Weights of a small GPT-style language model, trained from scratch on English Wikipedia.
Training: a variant of Muon for these matrices, 200M tokens, 6116 steps.
Each number is 50 + 12 x the weight over its row's rms, rounded and kept within 0 to 99. Layers, rows and columns count from 0. The size before them is the row's rms in percent of the matrix's.

# layer 5 MLP down (transposed), 1152x192, rms 0.0298, rows 173-245, columns 144-191
088:44 48 38 53 52 79 54 53 50 80 51 57 61 54 65 37 53 58 70 44 47 46 39 34 30 60 52 49 64 46 34 73 45 41 33 66 44 42 46 43 41 51 73 40 26 54 31 37
088:59 61 64 52 34 55 55 38 39 54 44 63 47 58 18 46 28 28 49 69 28 47 66 63 38 45 58 26 39 50 41 49 66 47 70 57 68 42 62 49 49 50 71 39 29 57 42 72
107:44 49 44 51 33 50 54 53 61 43 69 47 65 55 67 40 45 48 30 53 62 49 53 54 73 38 44 41 38 61 64 47 23 35 51 46 45 61 63 49 32 63 57 43 80 69 26 39
100:59 49 53 69 40 61 66 58 60 39 40 52 37 65 34 47 47 54 42 33 57 55 41 46 60 47 39 42 71 58 36 43 55 68 54 57 45 54 54 35 41 63 36 71 61 57 36 33
096:49 50 66 73 49 32 55 52 45 51 62 45 60 69 79 32 46 57 52 52 31 35 39 66 40 25 34 63 52 54 52 48 54 29 78 52 37 70 66 54 64 53 42 73 50 37 50 33
100:45 37 50 56 20 59 58 38 40 48 48 61 53 60 35 61 49 64 49 55 55 50 64 56 42 49 49 39 49 38 39 29 51 17 52 59 46 37 59 47 50 51 29 49 53 47 36 56
108:45 57 67 53 57 59 51 39 59 58 77 55 23 56 30 44 47 43 64 35 58 29 45 55 55 56 44 38 36 48 44 50 61 55 40 41 33 61 73 46 33 53 51 57 33 49 37 50
094:50 46 46 64 56 52 56 46 44 59 31 48 59 46 59 49 36 58 54 54 35 52 47 32 44 18 47 56 39 69 68 49 40 46 49 69 63 61 65 41 79 50 45 62 23 23 55 28
111:35 47 54 21 64 54 62 47 57 40 24 68 57 36 45 39 50 58 34 39 44 65 71 75 63 49 55 45 54 59 31 66 67 61 45 65 59 36 50 25 63 55 51 28 45 63 36 71
108:62 49 59 55 42 56 53 52 79 55 49 59 41 56 39 75 45 51 79 49 43 48 59 57 48 54 56 47 33 44 41 73 65 61 61 53 24 66 50 34 43 35 42 48 46 32 58 22
098:47 36 43 43 42 61 41 48 35 25 58 36 67 47 35 40 47 30 78 42 65 72 29 34 51 45 65 25 68 58 67 30 44 69 40 56 69 48 44 55 35 50 44 61 55 81 39 42
095:38 44 41 61 52 50 51 57 47 28 51 20 55 51 61 55 83 40 51 56 51 37 55 68 19 70 63 55 27 41 56 48 44 33 47 42 46 52 51 56 55 51 55 54 52 60 48 47
098:54 69 38 71 70 34 66 49 52 34 57 42 51 25 67 59 56 56 56 60 55 27 55 67 42 47 50 50 40 32 35 39 57 52 44 49 60 62 73 35 53 46 60 49 30 65 43 31
101:47 54 46 66 46 49 51 57 52 66 54 56 52 43 62 46 51 59 63 27 51 51 42 53 37 69 38 55 60 32 58 56 46 58 55 40 58 50 33 37 56 37 63 61 37 56 32 58
098:43 39 55 28 53 71 41 55 34 68 47 53 62 47 58 53 59 68 61 52 48 66 52 46 53 42 55 42 59 58 55 37 39 60 44 42 54 19 48 56 45 47 58 37 54 48 30 47
105:51 72 54 76 60 63 58 69 54 27 57 44 64 64 56 59 49 54 33 56 67 47 42 46 57 61 49 43 38 37 20 41 68 41 54 44 49 50 61 45 35 67 81 58 54 52 46 55
098:71 60 61 18 63 47 66 60 50 48 71 53 64 53 46 44 68 26 46 48 58 46 53 39 54 38 43 55 62 45 49 45 37 51 29 54 62 42 65 37 52 53 49 65 27 45 50 51
107:55 59 44 50 44 73 38 62 25 36 42 54 32 43 43 38 60 58 59 51 60 44 49 52 37 68 61 55 46 55 38 49 46 61 67 72 62 38 41 58 48 53 63 49 63 79 61 34
091:39 51 52 51 54 69 46 54 55 55 56 26 57 51 51 32 34 62 55 76 64 64 60 65 60 48 59 61 61 54 44 77 40 49 41 53 48 58 72 35 53 47 51 60 53 24 35 28
095:65 47 21 54 45 53 51 73 43 53 36 54 63 60 67 56 47 49 28 49 55 50 39 40 54 52 64 26 51 43 59 55 05 67 49 46 60 32 46 41 18 13 60 45 26 53 56 48
102:53 56 66 56 70 48 59 58 42 40 61 42 58 57 66 44 41 55 45 41 39 40 45 50 66 63 25 72 25 66 68 61 57 64 44 42 59 68 68 46 18 43 68 59 34 56 39 77
097:42 42 39 66 57 60 40 65 53 46 48 52 72 42 69 34 38 52 67 48 63 61 52 51 21 53 41 58 54 27 47 41 42 58 52 48 45 89 48 47 56 55 42 69 17 52 49 33
098:37 69 83 35 60 64 35 46 40 65 55 62 58 63 51 51 53 29 50 33 34 40 44 56 44 46 63 64 49 71 63 29 40 45 42 52 40 72 49 30 68 59 50 65 53 41 40 26
093:44 56 40 47 62 69 28 36 47 43 51 58 32 28 54 29 54 68 50 53 44 35 36 54 53 49 34 46 52 55 51 57 36 56 32 64 56 59 66 31 50 62 50 41 42 68 63 50
111:45 45 42 37 49 51 53 32 39 38 54 37 46 60 41 60 55 51 34 21 49 57 61 69 46 61 28 24 55 62 59 61 61 40 36 71 62 39 41 44 66 48 48 58 54 39 46 63
099:64 52 38 53 56 67 15 30 37 68 57 39 53 47 38 51 43 60 52 54 48 29 62 37 68 46 38 39 68 51 63 37 47 44 59 56 52 43 65 45 49 51 29 54 36 57 51 55
097:52 40 46 30 31 63 38 59 47 41 58 40 45 43 48 47 70 59 35 35 34 44 56 53 34 55 70 55 46 42 49 79 55 69 47 49 38 50 17 56 61 62 47 38 23 46 36 60
092:82 60 73 42 47 59 51 57 40 34 49 81 52 49 33 62 48 53 40 37 58 61 40 46 68 41 44 54 65 66 61 50 37 33 47 50 70 36 24 49 35 64 50 52 24 39 38 70
103:48 48 58 60 28 48 75 37 55 44 34 38 39 55 43 66 58 49 45 51 27 46 62 55 29 45 56 56 47 55 29 48 66 20 41 63 59 57 67 43 58 40 62 30 48 64 44 47
092:47 36 34 36 56 33 45 45 37 75 47 51 59 42 51 52 41 40 42 37 38 70 54 45 63 42 42 70 55 40 33 63 80 54 54 50 63 40 48 53 64 59 40 35 34 53 54 78
095:49 50 43 59 70 45 42 29 55 62 56 54 34 43 56 58 20 37 45 46 32 50 64 62 46 38 45 52 65 37 45 34 56 49 53 53 67 66 62 62 60 52 48 46 44 27 68 52
094:59 45 49 41 55 54 54 61 61 52 51 33 39 41 43 36 41 38 60 35 31 57 57 44 52 61 47 46 48 49 59 46 62 52 51 57 36 42 51 52 46 36 59 50 58 51 55 63
108:58 57 52 50 53 65 48 43 40 35 20 61 57 32 45 50 52 52 53 46 64 55 47 57 46 53 61 42 69 47 47 53 50 58 49 56 47 39 49 64 22 47 58 45 53 51 24 48
101:61 37 62 39 46 50 57 60 48 36 79 56 49 60 20 61 44 40 60 43 28 57 44 60 62 42 54 52 52 41 61 67 71 39 45 47 67 57 43 69 70 31 48 22 40 61 31 58
088:43 33 46 76 50 63 34 58 42 67 27 39 57 34 55 36 60 47 42 77 52 61 50 43 39 55 65 32 65 55 36 33 49 57 50 57 71 52 61 36 57 84 19 46 36 44 59 56
091:41 52 48 84 35 58 66 46 61 27 17 68 29 50 47 32 41 28 45 52 29 59 60 57 80 40 59 31 61 43 62 47 46 51 50 38 42 55 26 48 31 43 43 53 48 33 75 25
088:57 34 45 67 59 64 35 52 42 49 40 66 63 41 60 46 67 40 45 69 69 63 47 58 52 51 40 29 44 36 69 53 47 33 35 48 57 70 56 25 63 64 45 47 57 69 59 57
101:66 41 40 40 52 48 64 49 80 59 38 60 50 45 56 62 40 46 56 48 63 61 68 58 58 46 36 45 51 42 37 45 37 36 60 44 49 46 61 55 37 35 47 33 41 29 62 56
108:34 41 49 44 50 57 36 34 69 25 40 38 61 61 37 62 60 74 48 55 29 73 52 57 54 35 50 76 49 57 22 41 46 25 62 63 55 48 46 67 42 56 56 58 47 46 73 39
103:52 39 31 62 58 53 46 56 49 44 38 56 40 62 38 30 44 51 54 51 65 44 68 54 25 64 66 41 67 51 35 51 47 37 74 53 44 48 38 44 45 74 22 39 38 29 45 60
090:43 65 45 38 50 65 31 47 44 55 48 67 39 59 43 48 34 35 44 26 56 38 39 46 44 62 34 65 46 69 41 84 41 47 36 56 32 44 51 43 35 23 34 62 38 61 82 56
103:37 42 31 59 45 51 32 23 49 55 77 45 45 54 74 69 88 36 63 44 38 56 46 46 16 57 49 39 47 57 66 49 39 50 51 48 44 50 54 50 51 70 62 47 41 64 49 56
100:54 46 35 45 43 53 47 58 40 36 27 70 22 36 60 75 42 53 62 44 54 57 37 69 44 64 66 56 32 52 57 54 51 55 60 56 34 65 35 65 34 36 44 16 43 40 62 27
106:54 43 67 63 55 20 63 32 44 72 35 69 47 66 52 53 63 53 50 38 49 47 40 28 31 45 30 57 59 37 37 48 43 50 50 49 55 43 55 49 61 50 48 38 54 30 46 58
109:74 38 48 50 63 33 58 66 50 57 54 52 70 66 57 38 41 73 56 41 50 61 51 43 44 46 52 39 63 38 52 55 38 50 44 48 21 51 66 44 54 57 75 53 77 43 61 56
095:65 54 58 55 51 22 39 43 26 47 42 33 63 63 57 43 35 40 43 32 36 61 47 52 39 20 57 34 50 63 61 48 45 52 53 43 55 40 51 63 58 59 29 56 60 53 52 40
106:25 39 38 49 33 55 59 42 62 49 34 37 59 21 44 49 59 59 57 66 55 65 41 17 42 69 49 57 43 49 39 45 40 42 50 53 84 50 48 46 44 45 58 37 48 46 45 41
108:69 47 55 61 43 51 29 67 32 42 48 49 69 64 45 48 32 50 39 44 48 40 41 49 49 62 37 50 53 64 46 35 53 41 56 10 45 47 68 47 45 47 38 44 19 46 56 50
099:60 61 48 51 56 31 34 38 61 63 26 39 37 56 36 61 44 55 57 61 62 42 43 43 47 60 53 54 52 40 47 38 31 51 49 46 63 52 45 36 23 36 62 61 41 64 55 51
088:58 17 68 44 31 45 35 47 49 43 61 47 72 43 52 73 38 61 60 47 62 45 42 45 36 62 38 59 60 65 67 49 49 51 31 65 41 50 27 43 57 51 54 39 53 78 55 40
076:29 51 55 30 56 64 65 56 34 54 58 57 49 59 21 49 49 62 53 63 65 69 54 45 41 51 59 40 60 58 76 56 54 50 34 53 62 52 33 52 31 45 35 41 66 60 55 39
099:40 60 64 42 82 61 38 32 48 51 41 47 44 54 59 65 57 39 55 50 57 38 54 63 66 62 48 35 56 56 39 68 47 50 50 40 19 45 49 66 64 50 57 16 50 46 52 63
097:53 60 29 89 52 30 69 46 62 47 52 43 38 29 49 57 39 61 41 72 45 62 41 49 65 45 34 46 66 60 80 66 19 20 51 53 52 45 45 43 48 42 48 43 38 46 49 45
099:46 55 46 45 42 65 56 62 38 25 74 53 33 51 61 58 35 61 30 40 72 61 26 35 36 38 57 37 52 60 54 46 47 36 35 38 58 56 57 66 54 61 42 65 64 54 39 59
104:44 52 43 37 74 52 51 49 43 46 57 41 58 49 45 47 46 48 34 30 36 62 59 72 65 47 29 53 70 74 50 71 49 48 48 86 39 42 49 38 58 32 50 46 46 41 44 55
105:48 50 49 68 39 42 48 36 46 44 58 63 43 48 43 57 47 31 58 49 64 61 45 54 54 51 33 54 58 55 62 64 53 67 42 60 42 59 78 44 31 54 50 40 40 32 53 62
089:69 46 45 55 62 64 48 57 59 37 20 56 34 51 34 39 60 51 60 44 62 51 36 78 28 56 53 54 53 39 49 43 48 58 54 37 54 50 51 42 52 42 50 58 33 54 47 38
099:54 72 43 49 71 43 57 47 74 37 59 34 33 52 52 32 73 68 47 62 48 69 39 54 47 58 58 78 48 30 53 60 71 32 52 47 26 50 53 44 61 40 43 46 59 39 38 49
094:48 47 54 74 58 49 48 21 66 30 46 65 28 55 49 36 55 61 73 45 52 73 54 46 53 42 17 53 53 49 24 43 31 25 50 56 62 59 57 57 48 48 66 72 38 38 63 56
099:58 62 74 52 62 44 51 60 42 50 40 25 36 45 49 48 52 57 59 33 59 61 52 32 65 75 60 66 55 40 37 43 58 66 45 52 44 38 48 42 37 39 53 58 77 38 52 75
114:54 40 72 43 53 79 35 35 36 50 43 46 65 48 44 55 72 34 50 45 52 45 55 38 50 43 40 29 46 53 31 46 78 50 59 67 33 46 46 43 75 55 60 26 29 51 61 44
094:41 62 40 60 54 35 39 50 49 49 42 48 37 63 70 40 76 71 61 56 43 45 46 63 46 68 65 55 43 61 39 48 53 27 77 57 48 56 34 49 31 56 51 38 48 53 61 55
100:34 23 16 70 67 57 59 26 60 32 44 35 27 52 49 51 50 71 49 35 46 43 74 74 60 65 40 52 26 35 64 57 33 46 42 54 55 59 44 35 54 63 44 47 70 26 52 59
099:49 32 46 75 45 47 50 52 58 55 65 49 58 28 49 48 51 51 31 46 48 59 47 49 51 41 69 41 15 66 54 27 43 53 51 66 41 30 61 47 28 53 53 42 43 51 43 45
099:59 38 53 54 71 44 34 59 56 62 28 56 37 59 55 62 67 42 45 61 55 67 51 51 46 65 52 48 33 12 50 44 38 48 55 42 34 37 55 38 45 58 39 52 55 38 50 37
093:36 63 45 59 56 42 60 67 52 48 47 52 55 42 43 58 54 38 39 41 42 69 69 51 61 52 57 62 52 39 56 43 52 46 39 69 37 35 68 38 48 59 43 42 68 58 41 42
109:52 52 54 42 29 14 67 42 56 53 35 57 62 38 30 66 66 53 50 30 56 36 40 36 56 53 53 52 44 39 60 71 44 36 63 36 58 41 58 73 60 51 32 47 48 58 45 61
114:49 51 61 52 66 53 55 37 64 79 61 45 36 59 42 36 26 40 45 44 52 50 33 62 45 47 58 55 60 40 72 48 81 72 74 63 59 51 26 42 54 53 58 72 47 52 39 23
093:56 59 55 54 69 49 51 53 49 33 52 59 52 50 46 23 57 61 42 42 42 36 23 23 56 37 32 49 44 42 55 51 52 41 40 50 77 64 58 49 47 39 38 43 51 41 52 65
105:48 52 29 52 55 58 61 52 58 49 72 67 47 47 44 73 44 48 30 63 51 67 58 48 43 51 55 55 36 64 38 44 60 61 44 30 62 33 44 50 40 52 58 59 17 40 39 45
091:53 35 34 32 62 64 56 52 50 49 37 47 40 48 50 36 35 31 57 47 48 65 48 48 47 70 36 46 45 58 35 52 25 39 23 62 53 55 56 67 78 45 46 49 79 45 52 44
096:65 22 49 43 63 35 25 51 39 56 41 49 40 54 48 50 49 50 30 68 33 50 66 54 70 48 49 54 53 46 28 58 40 35 41 42 46 58 37 46 30 43 61 58 48 44 36 60
106:47 50 55 42 42 41 47 31 58 65 44 58 32 38 51 46 37 68 31 75 59 68 46 54 49 36 42 46 50 52 58 44 52 37 47 51 57 53 27 53 50 62 39 69 15 50 64 64
# layer 5 MLP up, 1152x192, rms 0.0726, rows 174-245, columns 144-191
091:34 65 61 57 27 59 34 41 44 31 56 62 52 51 60 61 47 52 32 45 55 61 45 46 69 50 45 60 67 54 49 37 25 53 60 48 36 52 33 53 49 34 46 43 71 48 40 24
098:31 41 58 45 68 44 51 80 39 43 44 42 60 48 52 68 57 61 72 62 38 41 70 63 44 62 58 49 32 30 36 60 45 33 46 49 59 66 58 34 51 61 39 69 60 42 80 23
092:18 63 33 37 46 40 37 64 43 58 58 51 62 54 46 63 68 33 34 54 54 50 50 44 53 69 49 36 46 64 58 53 53 65 30 30 67 46 39 73 38 36 83 41 50 47 54 53
094:59 44 71 19 36 50 63 35 63 66 42 40 52 51 38 44 61 43 42 53 60 70 40 47 46 50 54 37 56 66 48 33 52 49 56 64 36 58 39 26 65 24 49 35 54 41 50 40
098:67 62 72 40 46 57 35 51 29 67 59 38 56 46 52 56 65 45 71 44 43 51 32 79 36 46 39 58 53 45 64 73 32 43 42 61 55 63 41 41 61 33 61 55 44 49 38 52
111:45 51 31 51 50 60 43 84 24 54 40 26 52 45 65 47 47 47 74 47 33 53 41 59 35 55 38 39 69 49 61 32 51 44 52 53 50 62 59 53 48 61 38 53 44 57 63 45
096:34 42 55 39 42 45 53 33 52 80 48 51 53 63 48 67 62 51 48 68 37 43 31 67 46 57 51 48 49 62 48 74 67 36 37 42 38 59 49 53 60 44 36 44 51 62 49 54
107:54 29 40 56 40 39 45 64 68 46 58 60 39 49 45 44 57 59 33 57 47 47 62 68 42 47 38 43 39 51 52 35 57 50 65 71 37 64 49 53 26 39 54 58 34 48 52 57
109:75 36 45 37 28 46 46 46 55 38 52 41 75 71 37 49 66 37 45 53 45 49 40 59 52 41 43 58 52 80 63 59 53 48 51 32 72 39 60 42 44 62 53 57 31 46 38 59
104:55 56 58 47 44 56 47 58 67 64 48 44 35 28 51 48 51 45 46 65 49 58 52 26 48 46 59 35 34 58 73 66 62 13 70 55 44 61 63 71 35 48 78 35 21 53 63 47
094:50 69 61 56 33 54 40 33 47 69 23 66 48 64 43 60 58 57 53 47 61 52 58 58 40 68 34 33 50 47 55 60 46 36 62 34 56 58 63 55 56 54 54 60 37 49 56 47
098:66 48 49 51 47 66 48 55 60 61 69 35 44 58 27 58 58 59 53 67 38 61 72 59 48 37 52 61 12 52 64 54 78 65 47 61 33 53 55 42 40 52 38 62 58 52 60 44
097:33 48 46 49 34 59 65 35 43 46 74 53 40 39 48 77 44 52 54 61 52 64 44 36 56 63 40 69 35 39 49 29 41 54 40 58 59 48 63 57 54 61 56 56 43 61 37 50
102:60 44 68 57 37 54 62 41 64 49 48 64 58 38 58 34 53 65 37 36 59 49 40 42 84 55 51 56 29 64 54 49 43 45 45 50 35 57 70 43 41 74 60 54 49 52 61 54
098:59 47 51 26 51 50 48 81 49 73 30 64 60 34 48 53 63 57 42 48 52 52 39 51 62 37 58 41 74 62 74 50 53 28 39 64 30 51 33 38 37 45 50 20 60 29 52 45
098:60 56 51 39 47 57 55 52 57 37 67 44 44 39 39 28 39 74 50 53 30 53 44 52 43 78 32 58 43 58 39 51 71 68 53 35 59 52 46 48 40 58 40 63 64 47 55 48
111:55 57 43 46 51 41 66 35 36 79 57 42 43 38 52 34 47 49 63 69 42 74 42 41 49 60 38 45 47 40 56 39 46 66 47 62 54 66 45 41 54 50 27 52 48 61 52 58
096:54 41 52 45 59 54 46 70 61 33 42 41 56 37 31 49 42 52 63 31 54 66 54 51 54 48 39 34 40 54 55 38 47 17 49 52 59 33 71 63 29 45 47 69 33 58 70 63
102:57 55 38 52 33 50 34 26 39 64 66 75 30 43 50 55 62 65 74 51 49 50 58 40 52 58 64 50 47 44 58 25 65 34 32 64 30 62 34 36 73 70 70 66 57 76 43 17
093:48 47 62 43 39 29 57 49 59 61 79 37 31 51 15 53 34 31 62 60 53 55 35 41 55 68 78 34 52 42 49 44 42 49 54 35 43 24 49 39 51 71 54 54 59 43 51 25
100:49 37 60 46 35 47 49 51 61 48 52 39 71 25 54 53 27 49 55 49 29 71 48 52 55 51 48 38 45 52 59 17 45 54 65 58 40 73 35 54 62 39 57 55 43 39 77 65
108:43 36 42 59 54 38 44 59 30 45 48 50 63 61 30 42 70 73 71 56 91 36 44 32 67 60 60 39 38 56 53 43 59 56 61 47 41 63 40 37 55 68 51 38 49 59 34 40
093:56 39 48 26 30 27 71 44 60 74 61 46 48 41 56 40 51 53 58 51 49 44 69 18 49 45 67 42 66 43 44 43 68 61 40 48 33 61 68 45 57 54 24 34 61 35 45 63
099:43 67 41 59 47 53 54 46 58 55 30 54 14 47 69 60 48 61 60 60 54 55 47 37 46 59 34 50 62 41 64 42 07 58 53 37 51 52 66 33 47 57 75 43 62 57 30 59
107:48 66 53 38 30 49 59 57 66 49 41 49 57 51 42 43 54 52 68 65 61 50 39 58 49 55 73 68 61 21 37 66 46 34 45 49 57 58 24 52 34 32 51 63 53 35 66 59
110:60 51 57 64 66 29 61 56 49 61 43 40 52 60 39 30 38 48 54 45 49 30 60 34 65 29 41 42 51 54 57 40 36 51 45 49 57 62 63 30 59 47 48 56 47 52 51 66
091:52 53 65 49 52 43 40 64 46 34 40 55 52 42 62 52 50 54 42 79 61 48 56 48 32 74 41 58 32 39 49 46 49 53 60 48 67 21 44 40 48 44 51 44 53 45 39 45
106:39 43 27 44 54 49 42 59 33 40 36 54 60 38 64 55 49 64 50 41 55 57 69 49 58 53 33 22 55 50 43 39 37 38 64 38 64 46 60 62 56 25 33 67 44 41 38 57
108:50 50 52 74 65 61 55 41 53 40 36 52 34 46 54 51 61 68 43 69 50 44 54 19 32 75 44 45 47 45 50 59 52 58 53 44 23 80 55 27 58 55 63 59 67 62 52 49
094:36 63 51 55 49 49 56 65 53 66 45 69 51 34 26 55 67 48 47 37 62 37 55 41 50 51 57 50 51 48 63 50 53 23 39 20 37 55 48 36 55 62 57 44 68 41 59 83
090:68 29 55 52 36 56 28 31 53 46 48 58 63 72 46 57 58 72 48 53 64 39 37 40 50 38 55 49 39 51 55 49 34 36 27 51 45 57 59 32 52 61 43 58 27 36 58 31
104:39 48 47 87 44 32 70 50 68 56 65 45 31 44 67 59 37 43 44 63 46 66 26 43 80 50 32 54 60 43 61 18 62 23 49 57 45 45 39 42 65 79 41 46 29 60 64 51
102:46 65 49 56 33 20 55 28 55 61 28 58 29 57 50 56 50 52 59 55 75 35 46 32 46 58 58 39 38 66 28 54 53 46 42 43 41 66 40 58 53 50 56 58 22 61 69 70
086:44 42 63 54 46 42 60 64 37 39 73 46 88 54 51 45 66 69 53 58 44 40 33 57 40 31 47 73 40 53 45 64 57 53 54 46 45 44 44 62 64 78 48 50 67 40 50 47
097:51 58 53 51 50 56 47 50 49 37 67 34 56 33 32 46 35 32 45 38 39 67 61 44 19 57 49 43 62 59 67 22 60 60 43 27 29 47 45 52 44 41 61 53 41 25 31 49
090:50 50 48 50 50 66 63 36 35 38 47 56 44 48 48 51 46 59 43 49 62 50 69 40 50 62 63 54 58 80 43 44 56 34 51 70 39 37 51 56 46 53 65 50 26 59 63 48
098:51 33 49 64 72 38 42 46 44 20 48 53 53 44 49 48 60 69 51 62 47 55 48 35 37 68 77 74 61 47 49 54 37 63 53 62 49 11 54 60 54 52 41 55 50 42 49 54
102:33 33 42 64 47 44 57 58 49 59 48 44 53 40 65 55 47 49 52 44 33 40 51 53 56 51 59 21 56 43 64 55 54 55 14 52 54 57 42 41 33 36 50 41 62 52 60 53
108:63 57 50 39 44 56 48 66 81 63 46 53 58 49 46 49 47 60 32 75 44 40 40 47 54 43 47 95 48 57 64 38 47 51 38 44 43 58 53 36 49 59 75 53 57 57 27 38
095:51 51 41 50 37 64 60 56 53 63 68 24 39 44 43 50 47 69 60 74 62 50 36 36 52 55 48 56 47 59 56 36 55 58 60 35 53 65 42 68 63 55 38 49 59 49 51 61
106:56 62 52 50 63 62 58 51 39 22 43 42 35 65 43 42 41 70 67 51 50 34 49 70 58 68 66 46 67 50 57 73 48 40 45 51 42 81 57 35 34 26 41 40 72 44 35 41
106:38 59 73 55 55 42 49 40 50 45 45 64 41 59 57 37 60 50 50 55 57 62 50 54 62 44 44 50 37 42 68 34 54 47 52 54 61 56 68 34 64 65 70 40 48 28 40 43
106:54 62 71 26 52 48 57 58 54 63 66 43 50 65 78 33 64 41 59 25 52 54 59 45 38 54 37 56 48 57 54 39 68 50 42 42 46 50 52 64 42 30 56 58 46 45 46 23
106:51 68 62 53 33 38 35 40 41 62 42 53 44 34 26 47 48 45 32 37 65 48 42 45 35 90 40 60 50 69 56 59 77 35 33 79 47 49 40 41 52 41 50 39 50 32 72 40
100:69 55 50 40 40 49 32 66 61 56 67 59 46 47 56 53 52 53 61 58 73 44 53 56 67 34 50 28 62 49 46 46 56 58 40 52 25 37 61 60 50 55 41 79 59 42 38 55
106:54 38 50 47 57 61 56 61 60 53 49 65 37 54 57 36 33 47 58 51 51 55 45 60 54 57 51 45 76 59 63 21 39 52 42 58 62 50 50 29 48 48 35 57 59 57 61 30
114:40 61 51 46 70 58 60 31 49 36 63 55 53 56 33 41 52 44 64 66 51 67 13 56 44 52 64 60 60 54 60 70 65 42 49 56 44 57 31 58 14 76 54 56 48 59 39 51
112:17 54 46 50 37 67 73 55 36 42 58 58 41 43 54 57 51 61 41 56 71 55 42 42 17 52 46 52 49 45 48 40 56 49 55 79 34 72 46 42 53 39 49 34 46 27 70 55
109:45 53 45 56 59 41 31 53 38 36 57 45 61 29 34 40 42 51 54 52 49 52 57 30 52 58 54 42 57 42 46 45 47 22 61 39 81 48 52 48 63 46 39 56 60 57 41 51
090:63 42 55 58 41 61 48 46 53 39 41 44 52 46 71 40 58 46 55 58 41 38 58 15 61 31 44 54 44 59 41 42 51 50 51 52 40 57 65 58 66 65 58 51 26 51 39 59
093:44 51 28 49 31 36 69 35 46 29 46 51 53 50 37 44 23 42 77 79 72 61 33 45 56 38 60 64 41 66 48 70 67 31 61 54 55 56 47 64 71 34 47 34 54 40 53 46
094:55 45 65 46 53 56 44 49 55 50 46 48 39 65 61 46 66 49 58 63 71 72 27 46 61 52 58 52 26 63 42 68 52 57 54 43 46 46 47 52 58 62 63 62 55 61 55 37
096:51 56 54 66 39 74 63 57 60 45 77 28 47 39 48 21 59 51 55 69 40 62 49 41 47 49 44 63 61 35 47 50 58 36 55 53 50 47 36 64 46 51 39 32 42 51 51 63
102:63 59 68 51 59 52 62 37 60 43 28 20 70 65 70 50 53 52 45 45 60 51 42 50 61 29 29 45 58 47 54 14 49 62 60 38 47 70 50 42 45 67 32 71 50 50 42 59
106:48 51 42 53 37 43 53 65 45 49 27 22 63 50 52 40 72 68 49 20 37 35 47 66 44 46 51 58 33 57 50 45 39 40 58 24 51 37 38 40 44 63 41 43 52 50 30 53
093:65 48 32 43 59 50 51 33 50 55 58 50 57 39 50 45 62 61 53 65 57 46 58 40 55 47 44 40 55 49 74 25 46 46 63 68 37 55 54 53 53 44 45 67 55 68 44 42
098:62 60 50 45 40 56 57 54 46 48 53 63 58 41 57 54 51 31 49 61 31 52 70 42 53 47 59 44 53 38 57 26 68 37 46 49 56 41 50 40 59 47 68 35 40 53 57 49
093:27 48 61 64 52 28 62 54 37 37 52 37 61 37 43 46 62 51 42 56 59 57 73 47 57 41 31 42 59 50 52 27 46 33 61 54 48 43 69 74 41 46 28 32 52 54 50 42
097:40 51 52 29 68 48 48 44 72 40 61 51 51 52 56 78 44 63 44 55 45 65 51 38 47 79 43 58 31 45 43 22 36 32 46 32 47 62 44 56 55 50 51 54 50 37 60 37
109:29 54 34 45 56 67 22 45 49 58 62 54 32 69 41 68 31 37 54 53 49 53 28 51 53 49 32 72 36 51 60 44 55 54 35 39 48 81 41 49 49 53 35 46 44 61 49 40
104:48 46 48 52 47 49 31 54 28 39 38 57 23 54 37 64 45 18 49 43 50 45 52 21 47 44 53 39 64 49 58 52 55 33 37 58 45 60 79 61 51 57 28 45 74 41 34 47
094:59 54 50 41 56 66 47 68 30 50 65 56 59 40 49 43 42 60 64 62 70 37 59 49 25 42 48 49 39 42 57 52 43 44 55 47 49 66 58 48 76 50 58 57 53 25 56 37
095:62 43 42 40 41 32 48 21 56 76 35 29 19 66 56 44 63 42 56 67 26 54 40 64 32 47 54 60 43 53 47 57 49 57 39 43 50 63 37 68 58 51 48 53 51 64 59 54
102:62 32 61 60 45 49 40 52 27 50 48 60 52 43 31 45 47 59 49 73 53 42 49 50 66 30 49 55 47 77 49 54 69 47 32 57 52 62 51 38 59 47 65 55 54 67 48 42
093:38 55 68 46 42 63 33 52 29 32 41 42 61 92 66 56 40 70 48 52 34 45 48 40 45 32 44 50 41 63 30 46 46 47 43 44 50 55 57 54 40 51 54 65 39 41 82 48
104:49 53 58 54 54 69 47 21 53 47 34 40 54 56 42 53 60 63 40 44 52 46 35 52 53 44 50 46 51 56 57 42 69 28 50 31 46 50 30 32 34 52 50 67 64 45 30 70
108:56 45 39 53 30 51 57 34 35 60 64 49 45 55 39 42 43 54 53 52 48 42 39 57 71 60 40 52 58 40 55 63 67 34 43 39 38 61 58 56 80 65 52 38 26 27 40 40
099:34 66 33 37 41 65 53 45 65 38 40 48 52 49 54 43 59 46 43 50 64 55 28 43 54 63 50 58 46 48 57 53 67 13 44 78 32 51 46 55 44 31 39 44 59 55 59 80
108:45 57 65 54 45 36 26 41 47 36 30 39 61 51 44 41 51 56 48 42 47 26 37 38 53 37 57 44 41 44 58 45 42 41 63 59 69 60 55 50 43 61 48 48 54 66 64 41
096:57 80 59 49 32 64 62 62 55 47 40 49 55 59 41 50 54 48 44 51 44 59 62 52 61 53 50 69 62 68 40 42 61 50 67 42 56 46 50 42 55 65 54 48 26 58 56 31
090:65 49 60 57 57 43 52 70 52 55 57 61 27 62 63 47 50 69 81 44 42 36 72 49 56 55 44 32 45 52 47 34 66 47 65 77 61 65 55 55 31 56 28 43 61 51 52 48
116:66 52 68 45 43 33 58 53 54 45 55 46 39 37 34 58 47 56 78 53 47 50 58 44 42 36 46 40 47 49 41 53 49 56 73 36 56 67 47 59 55 29 54 35 42 56 61 58